Weights of a small transformer language model.
Size: width 224, MLP 640 PolyReLU.
Training: a variant of Adam for these matrices, 11181 steps.
Each number is 500 + 50 x the weight over its row's rms, rounded and kept within 0 to 999. Layers, rows and columns count from 0. Numbers have three digits each. The size before them is the row's rms in percent of the matrix's.

# o: layer 5 attention output (transposed), 128x224, rms 0.118, rows 16-46, columns 0-223
# v: layer 5 attention value, 128x224, rms 0.0709, rows 17-47, columns 0-223
o16 076:514511570503495467497398514520481480508484545495522484500500494476462523507479511475507489489428519609567508546472521451491462493535557598411451526522271534520491619404440500463384564446538485535528498485463478443552501549555494529517611457481492475586483541519422539451411536475455408454656512565566509349500511525510488511555447472456541420483540494523557538502562528525537497465438503569500504492527428524431499579457447464521476457484507484462498507525458518436479466528598499550531476571474425329510441501530483503521529505461439515472486528509526552495494564469566460519590489453514479498444463482526478521495549468459540503485511385547495519542580501567386473528625
v17 087:536502536520543480439522521474487535506444423513522505473462370560526552499572422482448516565517441452612514381590456498468467535548506414524449559457471525517563477517456444535505586499591503501537483516500479541486643481459606580499490503508449491502510435459480509510441487517456389410398498520416483510590420521509505554459560492465489574463531553594518377473529551432519496456472545424496407516462564556494426539515514409515535524566456571497457498417562551529474536488510505485549463452407594455517486475513492489577359479538563463496439479502550522510483491563545465559453458538517527469462486574498630527525448476630469525533559499481396491510504515469554499482438
o17 093:471517499463490527432457480488521528492542483538454505443502448459568536501445436440471487447541529470513490536532433479535544411499523486446523540492420498523538545495459548524420527502517493513611489524554432434538514496493488531545516517485470448484476590443450478501500499450563462519497607603530536292497518484454550543550520471432448362466565573527461491494475564487516464419561504486487463480482380561487498521473357457455383479502506440490504520466481495496445553488527484545485511498330457272486471449541525478513475515482545528539457480448477550530493541493476606438473493523545593498492492449530544503506458480490491531508513538504506530590536523570476419501673
v18 103:492515465459467468530617514511496460489538462482467609448523515536484506460434514555531511465493523542550499515570463484487473445457420523574504534516538481524423510500545597554477610413455412524440492426545543531489470539578465406443498487493500495519500524504463512413556465442401525561619497449538501472437504417465512442468460546542559488586517429434445622615534535497478564496504509500488506491475497429507547508552554578512444424396515489484524479598473473433499498487427479567447544612430544518548475474472464570437642631483539475444503532504583540485566439419512506400479473464536549482456532454491438454562642480471515435543479511471485477491513527580475516451583
o18 127:464490484496502483570530548483508474502506507522533499466505520544476499499507511499536480509449490500495498479485548531493449526496502513565516487543661472531539394464483495484548500518534549458402508503526507505480501485467514468531523498515533499544519507550675506491541526518457493505523467362463473745523524411514456467503505488515506661529475475488471484481536484483479554544465481496462525498501631390509466473500620531518608559482533594484496505503458503497522500487494518489520476528633520720553528494506588517502481473486521515457477503551501464452457496491537400500480403480471510509514515528469534515557521501528483498461522401511478504421463512508457515478254
v19 107:545388484450440510551412563537504586528549549501477519486490573518497452514474495459524516553508407491424532566521504507463547524485532519428483432513535480491452563467566462540488547487445495492475555502556498473436434580493377507473526457523514552409646624566484426516478526469482508479511470386530538562461518448477537524555474434521466494498528455426480550504472475533473457519524502537471555454530459447601505469503472614379472542428488484553465466478503416476492497491517525448389509584574491561369500463448501589506567440452505521562454538512468550572554469483500599448529563477549498523474473427517458593511574533417498433594446541554664450489525533573522467500545
o19 077:460536517473504541615529521507457462501455516476516514465438497527453478525582575520624507523438422508559490457553527523447495535514481503458503515500479458459548518450554465436545487492506550590478475440444522479492542468499472511451483417455557534456556454496402470585452467604471535417494401551420587569457465591604472481403467558440553510535452448525503492451485430525490518628502497602536470495501474493536402422532474452484481517444497490438566483591582519436433503539519614579475480523648465620506520566443441551515519441512486456477506494500553456557430372502499541472481623555565407387506484535541480445477552541472477475514495463519476509448528476536457527536452
v20 095:559545541526547500454599500506506444454584521509541598522554544478513546449412481439601495478533485479548628558521511516533482619424440490540518482408446499628448543466478549478470566462463533495504508441459444477488522542494543428470517472437513551556523512517526495461538485633500487563510571460498432530467427490545512575485551536489481515449597515463476477493409496502542482478471523573474443459485546489490491497515540594493569474453477411432414593449379538506544479476416419445540515438572527525488437424453457464488594485522563555463564531466597533476536476534467509472557430447486560513466582550527411489556537528413559645433441543478474490489470388440512494473496
o20 101:479499480449516482510565555463481423447573520507497467496531508479444476468439496487493459546513429530416488457490490508471558506538464459527475454446647453522530368510462503517565477564447502559488483518528484546514502521480515467501468498476475504483461494454632455541471452539536501545450500340487477684506482510504557501542547519491482657513525577506488526444513512477432490486532511526478488474484644386598477451506662547459577472535491593478501525471462464533453544533448436535466476547554535652568600488543556460445500493498487507526497491541498445378515507459541410530471486497519466557480473402499525521527470520580471511566452534486491489488491489488508538471324
v21 103:549488475522563357446496544505524485448485523523562481504518526465512518431528517540473539474477527507531523451587471519435475503516432479644445596500496462561538466432544551558451606476534483438351488375597479509437513590545475440500505560515457493539527477531440541495548420518430440555569541577504496503455467470565485566470459537501490578570483494476466552588603575476495481517459521476517546498473537435548512539484496582514494443508525511411535474448496507458537499426504460493477563474525613504602474487398531548494516643505567418374607491483623520553566456502524503444492421451463465522478518509493565430544530464491484466510484504467436438532501487527441565416459
o21 081:479500423466479582515471559517504529501592490557471414469505499529435546527473477458611470470515480476550495492509525458490544456532545525561512533478623533481550416501448505581479527509509525455429475500586478494428491509451503484554553572522467486586534508529571443500556503521498465485515542381433527647526486536409531482525470495500494612612501528504503478459522489481461550529555481525418531439517622365478502442500548462473585548497520607470555540454492462515493591509510480535504446555541503701506432514501555534520471468474540523525480531572478476461419518549490462513481367483486482564512492462471563527613551494540496582520494430558451434492460555488444429482346
v22 104:578543453555546475495494500466520516470625457514520552459509486545546478496501487515526592410529624384448603494562481501518448473476495517605528522392491467561471508482515603473462566390501526467531467426585399513519535515480499499497454549532513425528461489604512526556563467472478425505561459510532488476501447573623539581510493588409547484594517492511501587549476533513570480409491471529476473475475592476475533464457507601510618451526513362406439546484463417465572493487479492474465475485351524463504523505532490517499484469515503539443550570453559512407490435435496547453472475433522534517463563529477460428578502478464493481487499509452430587567440524498466506438509
o22 121:509494479459466478492517525509492513496506468507540419469499489489471474471495516489489458466509514499468538499475467426463510487480510488586517533473671516476496401466466528519507495504494516481410471503506523523497518516514515500544512500466464514582493534529692514531499463488485491500500500368484475709538476484485534527504507531506475622494517467518496492484497530489485512517520516485456480501492657370551466475497625529495629494510517647482465486478460522518534538475526449513478497532595496692562598506519575480465472461504483510480457498554468489433476513523579412465515400483489517564509509488423527501559504494528485509541487374514448513504490542498420504466276
v23 114:451486419505522500410365524514475565531369483458461448567496482508513534522529461548356457524444510565561457458425462457468475499518544470548467526580486441501544470525470393598464515562578527546470482609518567569566497465470526510490495442516493497496479460423470496558453458487605494467397477572466519511520463527545454513576587407544443464499502544518570456456535502505502489539480539343493507588543553543465391513538492412488484598481472521550525476438530562555478460475553491468558515516554563492483504523543544479603417470472548456473392551501482467504469551571534494556472484494486565484551524532516675469486484510583414463505529472518497504421586462507536511578513
o23 129:496506480510505547422459480500483528529492469532485474525489500470518558492454509479481543538502509509535506496463448469566493486491516542458464493500377530498499605507505453517436518460502481458586489466450489472470484519543483536489512498544493508496489511470313511489511547488536476518521563637544561287512522507495510511520489494462524379495535541477507504484479497509506490466473435434520503490503351574412502518496349477520418549494471362477484507512564513517501473548508522474537541490371483264472464517519447518543539524501535519554507494435531530573499506515439607463491573521496517467537475521541494502414477496482515485480465596523559472552515532516540449525721
v24 107:518453569555500658519456397557481556509553489526431482579491398558581474506458476565441508503446506479604413470461449509478418417597541474516537602457455528450464453498477503492491424586463484525541440474501481493536526397525616495574434535561502411636468473477507604483485520377545545449497451482492459428508553550490447430528571449520486537471528523567484483509521537511569502419568513464439545537520583538479499495481416451525471561574488500498553453510518545494523489506509506503527483464524483480433497510594511434563444458494488514455457370501421515465535542475483414586461544529513476422547580509507504478551405474529532476440492470510446465537492464369564569516506
o24 078:556536479492475377476516363465508523440494463480534490603497468444603554523483540543489514457582563543524535538500524461556469497522520430516527402515430579539378544536490499501501515371521425470536509513517508534543525531508496552511550510488519453567495521554488471471546543486458430517539506559548458400486476499508563498547471495489497401487489607460553477564508547540494415461524587483458516471535416610490553604498412504545462526523544499476477537453410602532536459451497476426456545518423508400514560420556565469504475530505515623640525495420479581521592490432511441480433535428455548554517448516402463474562493474566549494475478511497562513561494508423551477425580
v25 104:539565496436538417493624511499498431455517544490534571404496597482506510544440492431605513516590525410469622544628545519522439552460487537546474426441495450548446515440488555508455541465447473484540506448479551530463504587444410534521527531441472594439549569568471519417542486523425456584500548480452472500394379461505476520489498488482513481504531504520472508561497508512502436512444491617554443412461572445481463513502592598538583451433481482493420543545455450452502540429447493419445488476480518543465480450468479556385526512576504529537557502503585529605535430497467557507505480434463532514406451526499485549520516522419576509427479509522556470513458528518421431521470
o25 089:464542463489494527575549542526503496463490541482496527457474484498405468539509450462535448470507447516466470444548498479456520487476419456538493506470655413471551421529501513500555495580494456577475475476498463455501511482474455523458490481433445469474487520478637518561521484560507518467411532397477504676500484547443456542499508546495444583524553440530466487449493501487469565510503493513405485431433554397587389417479610499422528481516521609582518525506561439487526538488422496583489441508488533691516526506489512455471488424495470473461492518517507455387465474452487466518541524496606504545434587479520525507546479475541490537555555499457432523469465489524443552482308
v26 085:462557441488530578514544577473512472466507510436440536523522427447579437450549604462554455508403506500470501498461583514493462519614551569499515553527545508492492456478512525582513443471418517468536434517521483518547563408521460514479573407589470452459471527532401542501503477446426539585581496496541472423530510532461511516392510528536598456467547494508442493512467454569573532473478443461470482539521391551416519463409512508591463404447493510533527519564466460626450474457460517460618526536430478460510514498526505448478522572519509602408431534553517551561505486504491465453525481450455544464477541523508416520505530479522434574472575470395495615462380553528504571603521
o26 098:491485484535467477525516476504498485494435494545568478498547486554453447500521491554463451488519515531510527546462539488512485500457483523551483524484665521525447369501519467558498495505558499522422534531522480510489522529545523490524546513536495516493486494491603535468513523470500484474496486383450437665529557447507479477500513510559523653508511471496511487483524488519526527530503457406509532541521635373522430494471634550477596526521495590513406434548521512538481459465462443420537505489590508687532571508502525536506518455519497451474524530574520536496489479513555390543474367516495497477538526499484454458531474552487497550467533416520517511497500554518459484498228
v27 097:488526528512481527562547514433500472475548497508478457545536495414554465487507501481543451487461470505457528521580479584514497452502522486588455547411436485579577426462520556493500522472496487411473452442592416494428522621568513497503538573533489538577459501534484555516507558552387565483654472526533459447508496442540598475461350574563537522568452474450484460589487474494535460513449457560513528431462478483484527471380527532408540521514467476467553504563484444560504521476416485530507585453474448450620544515391488492530533525637414500458551489516504523497590406415506443425457511384501419537533495475508486458489466489444511551493475490462485496581491586519408505543468
o27 106:505510501505515507515492509484499538456526481526533504483520488505474536517508469519502477475488513482456554546546477488477522464452495510572550562503671520494456390530465502488537528501480500512437538549483511492480528450495533493501472528503517473583525468525643486465533468487462528467472450426430498680517454514474499497503531500512455586567509470494465463528510534497481515583536536451490478491547668390530545509500614498489570527516527562496493510451495466489538477446485458524543457473578497771504559531509581496457477444501540540492471512536465475487466504525560358538520390479518489518510508519485448504587512446527511601473531419569474489470499453447406467474272
v28 093:549542517473484504519569445497486452513450512508449485488536481450447456506502408465597491506652509434480547541461481506508492538469510427461487442535455537585427535456475489395483437543529475482574582472369560541437581551441570541562527519417424595460562525456491466433429510568510421451471548522436525561517475489510472530508555439523464520389500498499538419492453523494501433507520586619497461475526561552518505505607511523550538522470520567501414541439563557487545504536457524435484507384566419476496476457518516475459408399572547546626543455474491488515475517596515541544557477452473519476532434511564553572370455522464541584450508515517466473541503475463503427515416
o28 113:499538533493530503469512475518482496466493519452424557490485491452502546495499457478471496489533472507473462472557445518511508461499456437396502515488403477530518600539507535487497517522493435544608470506507456483556496497483474554447470446435477464480505483428383515516464469519541537487414567635514523359495491540479515526542519527499458321476536547523487493500465504509507496451519535516492495473485335617554493527463409471462357454463499419505529527453538469448520511477454509543418504471380514304444495485531429484461505536470495543517490498388494480532483484498425598486493607492523555503453481464537509480485509516558524495543481651465494491542510452507527523490713
v29 099:532458445593544527462487506529538583448433503521563473498532393515473510496562401580449502465500510399523525494555505454410491496594547413510468527457495512544538486516492511551475588545536487417578498516537538532471578491481492572527528495516479561486504454514419492507415468420471377445338489543476551558507411535507489580509557453487458503481472507552466451529526490437536420500484536471452506470548632558568451539524418512482495577576513570491483565379585559521512544478473498464497428396507601493452467437453513446516358417537527424531501458509480493553475500569471583501459500537514566446461515501529599530462538493528469475560514434389512506524565534478516469502392
o29 106:482480481487486506452462494501493545519523429521458480473442493431505553530473458447514499456552518457534446478524462451529513443471508458436526559511406516541538578503504538537439556468532503502578457497511466415514496477491466568481502467460466444542548571441481462521480470460502488515488589633469520306490491521489558567508525526435511314426542565538474496459434505522517480487611462492475461443484362592483470551470410485493385507476536417483522501483523505495481541501526505585469505466390468279464440510510488467534576508480529540548497512409506527528503474476479589419489538495502570502514457503499557495524529504493515498523476561475525518590553504563536461499704
v30 101:511421481491447502427386416479512565589398481536541386564481490594515575510565397554467575576542501535507424453466455485438442529449534463446527432499536501510543476547519471531499442545539556537489581512409513492477544585525539577516509482477497375528513529526525452486413521577605450438459421573481517498592497519419461509590500417531520527535462453455562483457543522508488507497472551540481532539502529503586495474573440384498510583534421536550518516447553550491524471536568480576464556481561581441412483550531532459545455452510525423519465469476442448493441475548509463561482497540500529532541512482512664476515419470540454411506535528517484465443629491512568489532467
o30 114:505504510503509539440451472487515520544494478529488495497501511490541527488487529483473526534541534499548497532545460465550481494521509522438472470474350534483538624512482499467464503449493519421580490448470504510479518482511474559488459513530518540509516519497338499498508519486534478506527570698558540286528473503501505470484498480424497404486488530481480490490473500500530470480546486479517503502527377569480497474518338460530413480513418383456530563503514484499501541529577567513519508483404450287490475530496437500486474514504510536545520466441508533574473515537474604479455585511449496471507510519507480517399519506488512504501503606492540448570499495496536508505733
v31 114:465542532555553470541642523471488435401575470514515519425563478405546480484416472431564497437510518486521559533567516555566512503506508495586442540413436523609506452416531643406510544477504474496512490386545387460532544548487481497522499572461504519576501424524508527537529498500353502560578531511508395478501483541550594511473429569511527492513537509408491511525493537486536491491591543550483442493496575471454514469500547535508533490508537493438376478470491491532582533461425487474541464485444442503586495483470475493470494539477525526506563489498578585486550453392539510399510460388497486532455536501472418467489533492475542609438497474480449551567375552460479436503454
o31 120:494482511450510475508534526502479488446569505496520476467521494495465513512502468477522484478502472509469499509498483513485534464486497469574553510494624463510468365521452540530513516526519501510460499533528490542537508517470504492554495500456446467552527508496710491513486431510486518505477461329488495709484474516462515554548547509529438608522542486492493480522505534478453483518523489497459535487498628378558514533473663521462576511477541625520457512454435493488506512469464410483458471523596539676523605468533553502472500503488498506501468504530469409414462533468528371494488417501536521533455496455485512481603522517538506517524502449495475511514533495475449511466276
v32 101:538495529473509544506556490510521487447591504495558562508522490519507456486518484424552545541559468515469584575561549551547438629500499529514530434376495504523426489449566442455500533431512544521511503432511515457450507552469477453547536483503504508478523589586518479483503564565512509542575516411495511547465493468351509544467477578465501495559575469491465544503519368505528488576475450693515472453505389487505551435446448633497581418502462445449478536602427441468534425464387456403486535470497454493491486444447476563405568463548533564472542511451545545506584561488500493467520494424453493490465457475513420506508517501399506580514450560479541520494423568548482492438499
o32 103:493502530488525485569514567472484467448519509477491500547475511539457433490484515521517478526524507537475454495515507553421485526518487527511510500488631539468555439464527502517539419520474541571460467508504508550555552500472519425523515493472528536442457488482595511545503447538574492467528473430451447717493478475534499489465496530502533653533497482520513473475543494493479523530506523525495437538493638388592425428510622526492641478499498616459493506539499484499492490497487461519477495503614533688557617525498498489461481414507449475450516496521474496481500499515558368504451412503499465507442506475514472459542490548491489548575507422553485522487485479539422587519279
v33 092:391557429482563495487506534501509486543478416480499446519398440416509427519591517516515486518544498586414479522480546505487514464584543514420510531536525531361521450538548430422529403517512555527487463579573608546574483424480504524482529520550503432543473479539515500508528553516433513448493447473475497458544526485430472476502481513507506468459513464601549565474489444487557513477506457496490456605430393551472508454443525418598518481576554503521564481524428528561552477563576504494618534522545450449545504585647500446483413562479486508489452459519386512432515615488530449581454490546526554558477519535542478479487454534595459556495530439516508610459411499502537554593503
o33 079:544497531495473461505479439505472457505414543508541552565510514515523460448517502513535476455480545567500515589444535528549427513501546592373490514499349542513433613389521516514426497417543486493550519475533529541580494542560517490518581507546519527513415548498412602499471547465472448513643495528519463346488568458557459531495432466559593459421498417473570466513511487536544507494406498508538558571541434631468551533451427553517537427472485436486409445532456516490497452414503455409548527526494517311508509527474430512515485481483427475458500489473469590559499563464560488537547476458457504469505495468499451452485504571501493540471527414555490520550529517512508498546576
v34 103:522467568508506602480466484501458556481509474529530363522440530561520522545501426517539572548558491444498492573423516544418508489497497414437468510461459544466445514478482386461480536615525515529533499540508502578463500510487523586568485468513498498473608512522488425455476567511579519536402534544455540542499449456465447494514598396470482559507586523512500509462552492518526443471534561557438522472520559433598444522520396545531491602556539523547493540481506563477609474476599436451476473408610490489394497491506529508508376391475549527540493371523481529473429496558441532635483482502500557495534470472497603529533436532494484446486484503564578504475465435435561512427456
o34 117:461548489468506482476499459531480487479518483455488509546453483490509513545456494481538467518536485522547494481531464459530509501508518467435476486481365491440482623468480483468468485453465441547606479440499497495537496544487472551457500483471478505469509521490307468528492487554506492507524550642544541322489486548522560523503486519473551411492531571518524490469523497524509473466550516548496500465503365597483477499495359481494383477501486430493549504517525501471487549524520540557439511491394481305493493480520425494508502538490496527545527513417537550551494497493451628474472640511516506514462469508535496445452495517528541520546435628540491508536499472511545558530742
v35 099:486436476514488569538470463565506557562519402477471468536437482474508466528450464506442548530439500509510401477437464451474485429561472511450522588530532530437513484537554485431518457538525518608483486447549478494515501417535538461461416588540509414560560461560551534542573588433441571446505405421495516437493597516451330390570543442518522511474538496585514567478535544452525544469622503479458545557456488500575555517536480487539483501549579514511525471467470527458537469486580490580570483625589496433542554545573525492540515490431536468492450404508461489422430559450577528578540494542483470498521531478506466465568410493539509514480510455584473468548440464375557515444482
o35 082:514514526473502459540501457489493442491511519469463526557527505531619537518506594554617524472509512535546511531500505522572453510579537509451523441516373548467462578428523474539482490408514486418542505460555504544535502553508453497517525529512486522510478511584421484512500503507469439553595428584568485388414494389575504497473433446547505467462476549469570514548511512506503452468547626553485579517534425624430629542516392591544487525488512478442490490452396553484505485515571542423448528538460509275500407431494525540534484582506434536569507493481501561550548515444495504477455504489435515471528450500445444490515522524524501494490460513535522511580471500445555513501640
v36 094:548514521544499529523506471466473491478548521513526509477558484478532503510421514474479493449534528485558492523494508470563518543491529484617450533380402468545476453426454590497468472535491537493518492447511367448472510533431563519516500597528535462603457425502490550581487457597505469577557520599504432441499483562571529515420482577423477524484520499477476525462459613500563493455480493444579391442501722488374447471475537516476572442553501495385448470488466497574529550475507526492572501427441524461534458510511473436555421447496484529397522508507587554484516470483489451501467479431486512478473538542418537459599424509494552585415494483480420520489408487468507449575470
o36 098:487483484492480471484492505488513491456524476481525467518524468502495487487435471473484523474509501508495543554471419428469515459477473447555509479453694478457450395554471527501508476496472502530468500504522480540507462498504499497561516551488419463537526550478682464537505480478525474518459517362542492663530467576444507544565521514468498606551545542472522478493545555488422477475514453448447486464475639353540491476483624526450539490535495523532478521462482494530522481492465408495485471495466523695508618433534615426483456539515528500514527494540477478407513559476526408527506416494565469600463492467475483511550487459506533520574496465541495550541468536446447487498313
v37 093:496462448465451457538464543487513468575520492474441455534494527475533504454564467477482505547421488581484369505499465478513535458527554542435516457596544481394495546555464547513558418498499445493428499564474588465466442574452420441450526487468537473467498554534511404420503558483466561479538452492501525495452492494496479422575389469570575514498418455450510523545480529496434494481465472422635484494422353472473480487504570500500441452458562619522551475529532498466534421494511534576493551605489492508599497629501500506619552634489484420525422515652404495473486548485569466463477533535436399558522490466494458495509534507519480451495510493541481444433521485541462486484551
o37 082:554463489534503553560487463525511526537457486479508471426541501550497499487537552540493521462386434472538527480560532531545550517481560585548486516506419484511521630465509523469525513550483548459491542524516499507506474450484545469431489542562530537436549476516377517495500548487402501471478454622521507435504547447538465452457436443549484438445443374504492489572501479515512530518420568539576510531493429602516576449513381434490451540490470367481507514509531453411519502481516552385608517546549421442481360604443447579526383513479526399509507531537516544546468530501441675489521528499517455446545529512528465478482543469518490471433536534531490427473510477478497497493657
v38 099:496557550450551459435516470504479481490388487485531492515504537457454508490516416509407463511522493508565429361461511471447469524556579447436440450578489501476538504512464480534507479561552518515572502583473607544522513520454620551528526402486449555559449504429570526494407491505557436416372492561438504547533512550540494533449510502532442484411428501591510400444491539501502512489493468421548469520499538556450406603505467376544478511537521609515486522450550525526496541487491511498542475452502563544513435508502511422554409526523536422513420446576472462555452608579483430539470476557433527451493485535500572534456459472653491517522589508450509459508574466473524506535409
o38 120:499500488517485518445490445505521509516499460501475536480489517473506531493475450471455511494500509511470492518479492490571508491476486523444502512476375507557496577532494486497483526538546481469579532498459449447495479469470509515457467555543477461476498510437371484508518513451475511474431544640529533294533536527475510523520517501501493291456520496524454505496463522486542505466526462477528459485509344639482508550462388461499390480508507356501511518477538486482498505507485523529523524477376482309451428499532416477544500506497515493566499482425523522552502482497447617508492580533529553519499475451548518503463496494483520499474511603493510491553496466541510434492752
v39 109:464471511506528567452517454498510569457444476446513523488454474493445511515516449561420506547520435458612480563359488536472535499533501450440443462515454591434504490484470441546530526526502492506616478557404571551506504464485584600482517449549429487492426399482514509542389466410555527426386471542455468484515522488477444515438614488521482469491493537570496433496501400496518487451545531471495515492466551582436472563455475464521510565585486475566547507454494568546514503556555462495584464437541515507529470454597494471585337496571554506541526459545464469524440593544478461570485491513505570468483450557532608528470446499540456566420533460491557556488523444422529495586377
o39 121:472492514529489466462469450482508505501495481479456576518471499487531535520482443463475495494497523524478482497457474493552487480513472490417538484483413512502459581498500490475453508438479471521634493471524447457519475532534490543467527489475468481494491519407334499503509544494558490514476559611527529296438529489511501521512508487492498349473548568507514509480502511508486462476506484475538517485512356619478495569468388484472371478498525421500530506512560521490486490445512488526487550488328511262484498451505385451499514524490492477512513484399531526558537508442449592460533558521524560478519462497557499499463437532487575513492498560528539545565494480506560451539692
v40 092:461423482470493556501418515530500548616509433507467492582417472548477517517481553518505536510436502599485437490429472541439481411561504550376552550581640496392503472557508408518520428514527516575441486571474518519543474410584495470485471461520509474493554530456524444518514525482494533419470451453491640464506560507410502459570479468579519509479546537523547547439519472484455580535535450430469533536533376508577496427486471523458446548478511584571522445553528490472448409583550523574511483645476471476460515536632510551526540453523487493480424513470422485436460599494581491534524516557495586495572497446499443528515504509562443411564492504561543501453501500521518529475553
o40 086:534490535529509482510429466495459460558444527482523552554509511552560487502492562572526547520498549539578507507487543534520495548548558519482436486550344538494510614415554467516467442440544525466502503488519526525504509526497463466529530478505549547486489496577370536468438563465524469542587442640512507353511524430544431448439473441533592435481451497443528521507502466521564500469436549541529485554525380577407505512554376508580467533473502428481459475565504561492477472512562588434478578538500457297473425509479458555550507516511467506493493494486522545598521498520500552497500554508416475377565487546496450483434513488449511446471509480463495478504497546503553513541669
v41 089:469536475430480444466494523462542469497367549496456401559495480468589384468593491496408457519484545556503463460496487469542534567532527484470464492527512477407577531499493541483527433499533501466562498554458537495519616535442551531521516451505466550510408450445560565502463518457526372429453549609437495468577593474466518560509488511485569468533374552520549438471490498511507435411507443416569490531503434572353435518391480535560541460554442528419496494547530452475467481477458508427538514444391502509576444472531515510508480551573508517459492480568538499538499529504538479483431502461492413476411377509446540500419404479548504563480500591454498460463403457490522499531533
o41 083:545562521472450553440518419526536527473499471523478478434518502494568532511448474491439480496537513489460478529495556448524483455425534536491518581461410532502512555475482509518465538573461493481510562500489467457526538515514574499449498548539455484459488484470420481520506523429478587409469482582557460370498555576432532481555448525534459350492517384538476444503502513508515523513472473517548487507535352633509540497439432385462441472538487401558463543516576434481513502483468447462517525592462531407447409588477363492522398492520537447484500562480515488649526511553399638495491512512513536541486484439480475491561484492494490547473528580500475469535471496522407466492669
v42 099:580587489523493432482537490503479441457554515555526532443472503473564547485528449540534535417507536389524632475635484496548440549431460497596565496398477467609433508498546644466449521415533489465543490399479421507518538512449501498521535581488505500634523491554452529483570500481469397547538538478507426456499448533624499551498475498467483472535533496544473574559465566529578513511461491542493522502516572509500541460555538541481557505521498446478384537480514514412507489431465518478416448451436543516514504480392472513454531509475517503511543497419548473510605400396495522409502500435471474525422559461503487415580537503457520520497455502441380490594504481477472514426536
o42 114:499507465479502488507575523493529530462542477514517426477470488444497499483521554454500470476537484475423478459518496496481515472476500485581509534483608490517517417529436571543546501542501508494410460492468520514522532474492498511527466539508496505583528525561686477543505445496450482484484511382500486714516453491451536532529571526498440613477493518514458482496457513473466529511556495525449458455480661384588487489505622520503583495513512609522514487457461490507523573530485457525482457518606496723569577517492583479468494487499503563512462498555480460422498468505541367488477457500519528600472501472421543514564549484544459486524513453471496505479531490494460498468317
v43 109:500577506547508559484617486470488443463612444507470523514566499494488457474499438488571454479585457491503466585495513530566488465503495504574448575398427551476462489469516564470508498476436478490520472467514411479449541485461568479533465530473413450576412390504532591474469559493412515538608552523501459429488505486487476478375514582485480535416516496537461512523514464514561470424519498545520439445469465489416551447444466555508580376539497469430510466530461475497512542506427481479619527448518422484641491482423515473522494517584575544461542483485567538488506492498451461479534516390474531536483533500538451497558438474507579669431501523461356506536430450418491442482478
o43 105:507474454497504474499555483503517458445519485487486472501528530509495500502480491513485513457519517497399519531477494507536491462490491473516536491501669491530441376459475542509571477546470496491487515541521467532577496505464596487515524512495494451512462479493656464503534455503427503482511478334507424653511544461512559545512515501527519609494501515480471511543569513504433473533461521492493514522527662432557485511489647584481624485497563593526523520462460496518514502412436378458493471481570584700542572497486560467447474477502523537521526483515501495495508528461547372520474399489525530611513475463479497455586441504545508549517478444528516499464502448481491486490331
v44 100:518498437465439443528463545457502485531497553514443536585540530532557478466494535463512508516468496499456545422558467470494501497412526503540561474508540374593572531516513523541490528373549509467394540492536520452468528542463403421511550460516506527469527638478535455514510445533477464475553456496545498546519541497551589516524393477540583505508482474396491511590494562486512498499444403502543514513547465501504500441491513529459488495449464515464532481571523453457402519441393496476401508598387556564441520534440500607412658533473503466507521559491549488599568490436539475409463505539507446497449503451450487520428590501446416333575491536503512470513546549575456508510551
o44 086:522494514496495596538491549524527551521468483543570387469493507496507476501530528478526505499500525473511449457537525517444511563448492546588462524521557455524587449530472525527528516561509529480378502536432535476476584431515512442499460516535534513490502481576592481522501536469514547421445437458439530682589447540495471467468479534475441576535463385505493492509457490520542575560501449502533393517510579425565493399535595467534568570516474554480506468490508450502485510547519559529538489517682444740496499619480508563521493462525511485462462547536495485473493413573521422521448497517484449477470541531512502523535547498438461519482543378481473464445498483505418508470379
v45 098:475488585444533549536459534497438593535444492529540415539477436590496419528452435423430569591514493515554490528386550578423540515566554487463431491441420505472559476451505404509497533594515523505528544522435555496486573580494498557483535546553538490504477567476469440513440524505531591525435546575437502559508496418454404457488536502545469560465495558462479432421523490509526450469497464518527420436463572493414450522392501545519519588501451543529455491507447545514552520490533449446534491463595503545458488475555502476592419425534494504478523451541568492538432477605470510560462491533511447484516391546531565535431412487489472533461484523610614539465448474420613486566430
o45 114:501506501514507509466481484499475517464510495483486523529504479517526542550433459521480481523493504543534489513492488463491494476482486513429521483495390538441501567514494449454475508454436455533579530468509465488532511549530484517444497463512451505434509509479304494550498509506539508465471498622562562320448505577529507485565472507448514360525542512484502483461532536519484458496492521501526503480499370588463484530482381452455369487496471377462544515518559465497464473513471475555501529466397512314477508488524395496504475528512503477562545552400495520592493492469420625507494593536571485493459497477521448489417474520498543567526481593533500497541476465463515523518742
v46 107:495437546603512546496512464515507573488576397564510519550499461524480595501438421486408500475446471444580445540460542487477476457476512449558481535467441541552485502467437498573526598562462449446529474579511487539488524512494639608543474504456465458543425412423521523542409508476535478465485504511494504525494512538531589416462591437443484506486531513595449398499493502481506534478642561433481469492523657508510454527453491405492450547516526458546556474406504536559538493540538494517589454457520524511530515416543498413613352400497559450521497493527395517498461533512481426494528493523546528505492558504521588476512485499579461576461492456465503536517586443443560496495455
o46 085:512492481494507447416467486503511495495581415515482426506508521408532528497421457484436573492456498451449514513498423475558529522493512410469507471491510488548388545533489473437465521446503477498623477509506436480492462489467470571514472506441484428559534552435518447533519488471436448523513549539528555371444510503535545534559558464449505394473512595479475574504511554531467413401556489487496466483538429571536505606490405512518392543506554426451572556452474595570502481439518511537504540482383464351493541416559508418541575575522535608576527486411454536476549540437527542395535499487490511539523427522558584527523445487480539515504499585538556572577551494485548452525603
v47 103:465508423446498351479537554515525428481546555452513643542481501517479465472389562434473455504438441536542492440593506435533521510444491571586495542503543432506570512425478530510520499380478544509477459426511619524506488455510413408437445509566484508494525522448516598477590438427433534478593497434567487484467525504468572523519424526500541472557497522519478542600499478475456550499506408479546517513481471494415492531481557498507447443480525387520563532520453457515409524484457503499517490576512495508635520472558475547427600553498455507479542613547482499600525555442575459371549556483531435464468506467424449480536489467410486465584496525475568511506510536538456531484514